python train.py --vocab_size=1534 --norm_place="pre" --positions="learned" --parallel_block=false --beta2=0.98 --max_seq_len=384
Each number is 128 + 32 x the weight over its row's rms, rounded and kept within 0 to 255. Layers, rows and columns count from 0. Numbers have three digits each. The size before them is the row's rms in percent of the matrix's.

# up: layer 2 MLP up, 512x160, rms 0.0714, rows 426-445, columns 0-159
# down: layer 2 MLP down (transposed), 512x160, rms 0.0444, rows 426-445, columns 0-159
up426 137:119072099127112137088101116067103156098139108084141155132126105141109159174125116186118109194119104053124098045146148210133177133131105127144096141067128128094105129046089084118153118144191105163091145189097112094173105143086137125150132126138094178142078179172174157148162199102157114092113095148082142154134100177104165096131131125132124120200075164130117098156117135169112176121104127132047132093104082083120063112126096127114114135115104140115118159109112118139150121152112151
down426 136:118090163126058124144076148099152142140133129110159108204086112152124125228120131172139096127101088080112147083143149143098131163086066139126108153149105090103127146093091113123109168157130110098154140122067114115120132148152107136125193182152132098194112118155151151180097115092116124151082205139112118155099151154149138152128116059109151133120117127109120155094132106142086207118104108210148128087145095128091089115117129086111112118187134150129120155117047103094192178064141082
up427 086:152056103140170169144160156125107124135092132160203148102138173112170164119148149075111103142135118168167148058117119206115114137144097123141089082098141101098108084111099110131205117157138156158120152172135112079154133165112098075142053164097139121139041110103161163129095131106128140119137121102114142117149120094052153138155067121110081148134100104152144082124116102160119125063204184128112113143117115088143183148106078187130144139083145125154121097132149100191072136122123082
down427 098:129171145144127186027085103088183182174186151098161146163161070199090166110095120153110146120139081115153123186134073103098165114090091128161129139119092189122114136124141102119111128059104056126112140069053161121084181083111127116119119183131071119107161155124176169095145119109135126118122181127184114166146155145154169103110129207152161146140122121162093135133167141106121173146110120109167141172137148180146134104091151136144084129160151154123146101150095116143122125154134120
up428 081:084118113104120144123188119093111107135133115121116145082084115124115174079106142164108127147197115073109099174208118179101133147146171117067118127112148101187136140099072081097165151155104191172087149139116058094121118164121123104116155188188163145178133105092090114153148167095151134115106111109101065138176102159091177104125113131161148146127106134152132131123127121133202163167182058107103104073111171101092074138130153088114149135109123115140115156190101057144100121158123162
down428 087:083128100136121170127194115086135113118123104128164167112118107139127175099151134197124099142191200057117133151175141183117156165207155128096088119106104121184128132070056071112141147150126142173087143134121082103141124117142076133123161159178171172196109133088094093115174169118147117127110098095110099157189098155101193111104106135174145139140097140177120145113149115154186141156115103103112123075116175068100083136130147116100146138124113133139103135181113080187113132150136183
up429 104:114163119103123127108183138113133095129149081095118149095148200139111083115149140147088121105124075168132161136099075158099170126123083190130145118045150105127140105157082125114118110096146107143151158153098091156148135161143106138132151138115160110167102175147132056149151170086137124116131064044062082146196106177073138147152112086109159162174145132124088181131137102107117125132156184091082082085092128028104158166140117143146145140081124095095149122181151108130113159191126138
down429 077:112134112138131090123200127125209051062164124131139105119119145111105136104080183185063094105060139135086182101130134133122159140143137174163117086115105100149168095131135154116102158133109159153113152111128161171177158167103124171190120115079147112055132077064103134102122089121137132173186091106117127111170086104121141089109114150139136099107085113144093122104084088119119179080182089142133146109096139133109158169071088137093053163165091181128106115111154135129151164162117145
up430 083:086075080113069102168158182122125121159164113146140138070053173107112138132142145166107124097145110089141067142127146146124078151163129104140133083132185069150102137135061169111143170201153147165092181162096148124156102117108121141059101188127200172171069146094166110109137148140126104148074106117082105124145112122133141137091127098157129104131097094121098130116104081160149173131103163114122124108117155124125140178212231129100115114134127107187127139151147121144126156167101170
down430 066:147111139130178105136195163069091075124143150129137174101155156110120158129153157175115085144138073095111117090119124146156065113159137115140168099122118158182184120115132125070122187143149184124129167154090151114218123094094106102178117165128158162140109171130117040110123149142121120079080130146120142132182096146126179141103131125177084167125116087212140016144137158185162101152196101126125125083100144133161126137124134103143146125156130167138120127187109149133085140141119144
up431 107:153169119143107145086137127116079130144114089075169144130096154172074151134123109148079088194128121171145111083191146153083149109118122119131133099146193112158121130072071055109206136086148086160095118104225091068126087141136127119137171175151122134126116200080116099146143142082204142094117143126154085122116115170110118128095120097115132142113157135155089110129139177157162145140129100078094080098106056105145176111091091124144081105076102131123123129163113081095111168143137143
down431 108:105099101094098177113140116118108096139101136172101064143134105176069092143104097130091116098081109065131122081121096058150134126105124154107127092094105142125151030169152130107172158123178109135141078065138094139154114114113108095121098121092104154083108150137101073050119122108204154060154126147116157157111125165138093151089102105185138105143182144157112147122105106130131143128171076125137106137082065127118137165158145112156067119142117098111155130150123042066086166076135110
up432 114:112125084106184155143115158099114114111092142126109138121143141143121157101101171161117146102104122122118156067124105165104099158150149125064109120156178104096120134176106039119219127155144159128098155188141090104110183086128131131084104080092175148128137150046096132195089146106167125121064101108130150116157138078102159080121061140143142207131153178102119045121142154116073135118111116105129154145133132114156110166126122193141156158136088134140107134180063068118170142134100139
down432 108:137135118133089146164093126066112112129064046130117090093135139115128162115126141156143185102066113106106146093172155111133095082104069127139154136158160122075142172169155130079124102097183102142121123082117110169170147126129122152128160094090082148127160129163091128148177149133102202093077126119168083096075105081135111106068062112104173154084064143126106116116097041150123085126131098127162106133148108078209145176124157099140162137127152126156114127175188132138143109152167160
up433 092:145087102090064154183143124064085108119127113122144204097084141113110161074155169126124100137113125120137164144115106154103151150116190139103117169170159113120127098111141143126204120147139059117145125167135075162081095124120117120082126152163147105202122158128171158189125136129124169130109140102032102109184163149127136128081164169139095120213105167132079101106162130162135120097106126150064190179156212111098117103116164187121138153121085157129125117141110123110136092123151123
down433 087:125086127109095108149163088099051147134126164170100066133124126133104166116069114131062185134151121124156129115109143126152169090124141155147104174094148146113053147135138160169102114106137055108081178118170191163045114129097097083099121163137174128124120122159084113138130133158116209178135111160101129133093077132119145153061163164151143145165131126133118115100083083128106107071142163152105160147213171153163168069086122154126133153143154140151164099152133134098148142093079171
up434 120:102166107145134178126149102098116078083138067108122233097134100142113171100150184115135064198137120132145182196139093144145096153149140081123156164182148109134105131148110141137193069124108096099125152127115150136142138120108130076085133160055175098206097122151137113129167134095088137112134120128106127205144093141111164133210101156129100114181119148147159138144088154171129100115092090070092158139107193140174116108165175101112139123151088111121085130164168132137109133119150111
down434 113:112105123141164136157150131140149149106138097098096061088142142091086091085092103125134116108100124126171098152116201145071126143159151181187154069154083132156167102166159112134116169193099093151146143133140135205162092098125107111119079141107133042137148153126085130135118163122157114124065130110116120149151104156192158147064100122112153127080107135151173123153124168152153097159173111120137063200085097094174069109084122134113106126145081109140140094124161112171131115138141226
up435 079:092135128085125112155125122145128130170100125092136154133130103146155129094153128161128168124118131137058069124116095131079185061144103138123148147071128134112166116083059079127147133108109116140090139140157124124107165124157134094156208113173112135133150178121103049105122107115159121123131110104127093098168044119114114044123105191086173168120106100131116113153131162135098079163082079060095046121092095086108135104117109090130143143020147160142123101145108097076157130114154159
down435 072:119133088108092189134113090138125046110086123111129146137145103152040163158158133113153061163093054145106111129156165143155132137092104125159111147193146118126087119153170153151146159112119156096106139113105123169124085081080101164078097117043113120142148131075118136167141122107151124119107147111145189177149105167126163144115169080202096081138121095133162178112141132122161112110145106108138147196174162204115118136134115107136100124161063130141167119144110180203158105072105132
up436 086:095061053139084138125122135145162108146127119095169141132096103136092180098141191082084140120126111108077130124124193190157144159140167139124091113136155107198098075110090081093121162210118129139097116105108145139117097135104132137130141076145177113132100140121111173222149166153161130132100131094135117116107143170135132051087137093113149132147105134142179111147104066149167084133154088140093136107101164055102115067097136177081131128097085066148129117102098106158134119092062129
down436 067:119098165155104159113142108142102169077044137081040086086060159093143113155175112105113160136124036125118156155151106111119092151138119113132106134162079123162139133127173148122125173112084120095100086146107105149125163098123087139100136080130136154070101136116092162119166131121095119099159112146092160106113173175140079113100159148155191151172144168115138127152131175153183129142075112152066203104182142104122145067136128081101102154084135113074078101138151083107111101089161110
up437 101:095123116098131141066218131064161115135156100096120135095092121134121174123128176122092121151161087122100159162184143155092140142154139172114120113105137135144142111095059068072181101148129160168106150120172105125164148112126120097123159117165133130160107116104097085116159143116195104114077090094108087129148112207120129086085109129154140132175096122199141127145093110139173124140123106127077077103073121028092078153136113098114146102149095161172076117170096070184129156134122164
down437 104:138095085087115145124096174095158109099174159082204156129095103150122162103102138114098110139159141119140126119119138148085129206149073119105114100159120142121166170068132118102155131173118166173140159171140099131150113157107106088148158120180181154143184155119078145125134128153128082106110063076121137153153050187092113129119081124167150189089122124148172046115118061149144149157152076120130126095055146102074152140140079110104171120147141138132131127215112092150114168148136155
up438 103:125098079145129141072142138114169130137109065110160107140064151092146130134207109161093177093122127146046084174121118148127132142135124143120118159134121143122103092142136087139136118123077137111104148131132144126179100185187128119115091188190100084126109125173134103089118136098119079213111112125091118084133146127108163123187130155156142171181126150141141168071146087072176133090081131169125120124092159081133159127038104180123129117104117092193103089162142061141150138154099180
down438 101:127127107156133202194162122067127116153150169099107142111145160111103113136110183136132052154125084128143155136134212188134088106141109129169127100142137128148153177133126176059179145110160139160204092084053119163147133061135108073099150111128151101125131109075120145127133141105143180084112124130149108117078131087112128162104111115119116100102053056168128178198086143176154172150140109108084105177136101152084144084126142111128106124140165081104138113080128142124076128109125115
up439 077:124110116111158139150165134068160130149169092107126170072088125136110196109101171147115156132198075119116144141174106171108156112167159123086083151081146096110121121106100088072147184140160142184084157164101118085093158146153125089124120158154150148179090125111061077127125162139150101106111077088096114128159103200090142108085139122170176155189059138134112098102129131170147129140141075111093074093099160088074120129152155137101150150116121142157107110204144076159144117169132178
down439 086:094120115102148159139155122076143107130173120113156197083105099134137192117115166194103134111206152114091137150141131136126169130183117141121105147113102135155176146082109141066149213110135143185060130138142120113181137137164063087113162123145129139185118106092093117115150134121142124141135069087108138142170098172129196112104119096174157161121073111131119137106136100156147154140137091121103114081073162013069101135131144137085155144135109139133130175187122084193116143141139161
up440 090:083093175070134113122163196110107121067161113093144147147118113142116078120125117159120124136163061071111165113127068152083122159145103152137136120051148126104141139143116102141113133111124120122149200189125100135141157163172193116128162114115135146110073153126127114141164186108078159146099122076073071113157128109097090127178160064179108168126146137179109072206110084131082128127139177084070123137109174065150143172149105130168158192148136142100106108144145090143142155156119142
down440 066:103083126134185145103121133151142137064126131093173116130139126166150091120125098152135110146096073123110102148100179167146156141088151123171088117111084169179122145110203128142113125149163183103184070132151120144099093128111061178140160107166127134193124155115138107143093168118115046160157158143132100130146078073135120151105134168180160217108131126209093144095150101144113135117172090150180112128112088166090112122133154057086108099132150205106175127135158130106133128198140136
up441 101:161089145114101121056143106023115162144111076161154139128075118116124156120129107192116125197129109071090090125191134119145075137181160126136098142128173119170162174088141083133188138114142134154071140150191070089123185133136164106146142058111131125169147106139146123122113139164177156144117156161161154111131086154149124108117092152146145137121168218130135130139174152114152121121125157130097118093115097094154140204105115183154169116125152103102106176124091164148095166102161186
down441 111:148185107101146074151077203081125150164115087138131079170139092149122129109141152146155108215129102131079140157142159135177122093151149114184128140152131166104174141141151149122108101134198157177125088160110132154095111133081176167107085085120130157154158133091165160144083105092096077107145138098114124192136135089187103062119116119101104149133110163143149137112103200115120183144103148082186098103157137145158188143109197153160095117106146085075151061176154133101119138151132135
up442 111:130134143127161132180150145117021107106178077073172153093131150127122163047176163101113093177138119076124160101114143163122060160116157069075102069155179119120141130140085126091127135083105139108100129147104108081136140123141170147160064086101167145186052119138114161180148113111098177141111126138078070093143083131100176109189153132144132141171138122131117119111103123091113151087160083093143105160087080120135109084108180078133112129100143091131150153122119112149099134164115100
down442 105:083126111112151140173152138092109162070126135094111119141126121111145187101093136134143155120142130131126182139108119093128143104113141136101079117172116121134125111156072165139148124118102061065141162088113138099101080139092151205142102144089156187143084123111147179170086086091073071087159074195135115136159186125151138168143144133102157162200097150137140113142108110081155199174093145135186107062067154109128113159117125146126119113172141118122023128090088145090097142153152102
up443 086:139141172149128153095235150105084179156138068137135141148118163109139178121087156112133123114153112170137135151176152159137101113116135123074104088095133120159188189088090089131095091126134153149131092127082140129099109129127111098141104094076128097141140080088089136196104176066150146092116113129120123114108163148120156071109137109164142154177153093099150145109168115128171113119150129071106154103118117112093033113165151118130125097148094113079160111131050121247143130120139078
down443 079:123169134109162166133122144094118177147164097129103052168207149113132186119048070124142121096119062150119144162184175091142136122119091104136111132124109126125146067159142148112081180147175127196182143059141099125144102104078129088112085144085109113094130133146144113101071129101105112079135090177081099132066113153132147185121114140128147111187145176098114114096153110058148129161121119113156110156123145142103182094128154174113072136123100115148143143130055109079120085104089115
up444 103:141180132101129104085227149108105161170134107075084156114085145135130130154128158148096127145123107104139116105148149128089123155132157116117108101112184129135138148094123116147126119207131113155123189177135125042139122141152143102088146119105167168140096108138141132098116095028161160092111086122110083133166139160109093114106140085127158141136141142178114097170196112103148189111158189113121066111139145117148077211124137119158215129146159083105096095160160068129137174145092175
down444 101:138131136074151066128152136116105164138146148125129142195108145133149155174079112113121076158089152092136165119120167095094143103151146127161104114190127152192167136127111155170196097141199097102116109123176091083186102097107157091156176118144182184179139075130155150090101139130128159092103144124184112116129134153107124110142086136153171128088171126190099064163105087109182120134145143052178146094165174152158173148119081140153144168156164103139158131120128077140131134076105185
up445 105:097146119202120133125150142132156164135185087029043168099157191152127096133120151148120167164128093153076178134127119157149189100155132148103149130145124117182167168101100126081114077135122100138127116135111157094162157137191137138085136123122187104177151122160099093067197139095171167126121104117121134179175112144134134098140078061125154177169154120136161203133117142149148099185152132107127179104146082148130147104152115100111167161173128084077111132138109113114145183156116153
down445 088:132136130187186159112158142111191124114147114093161134149132180131123167081156184164111122093083075063115116190166126088143151131119124152124132142116122138058189148160100110139089154106074125110142066062102180155142138103173139131073163116055151101162125134142093140127078143081078074117116144088202098136156193185120155110148127184114116165144101134136127145127170083111119150119086149125155067201143096131105159142140135149111061128142131136135140173112125134130181160140159158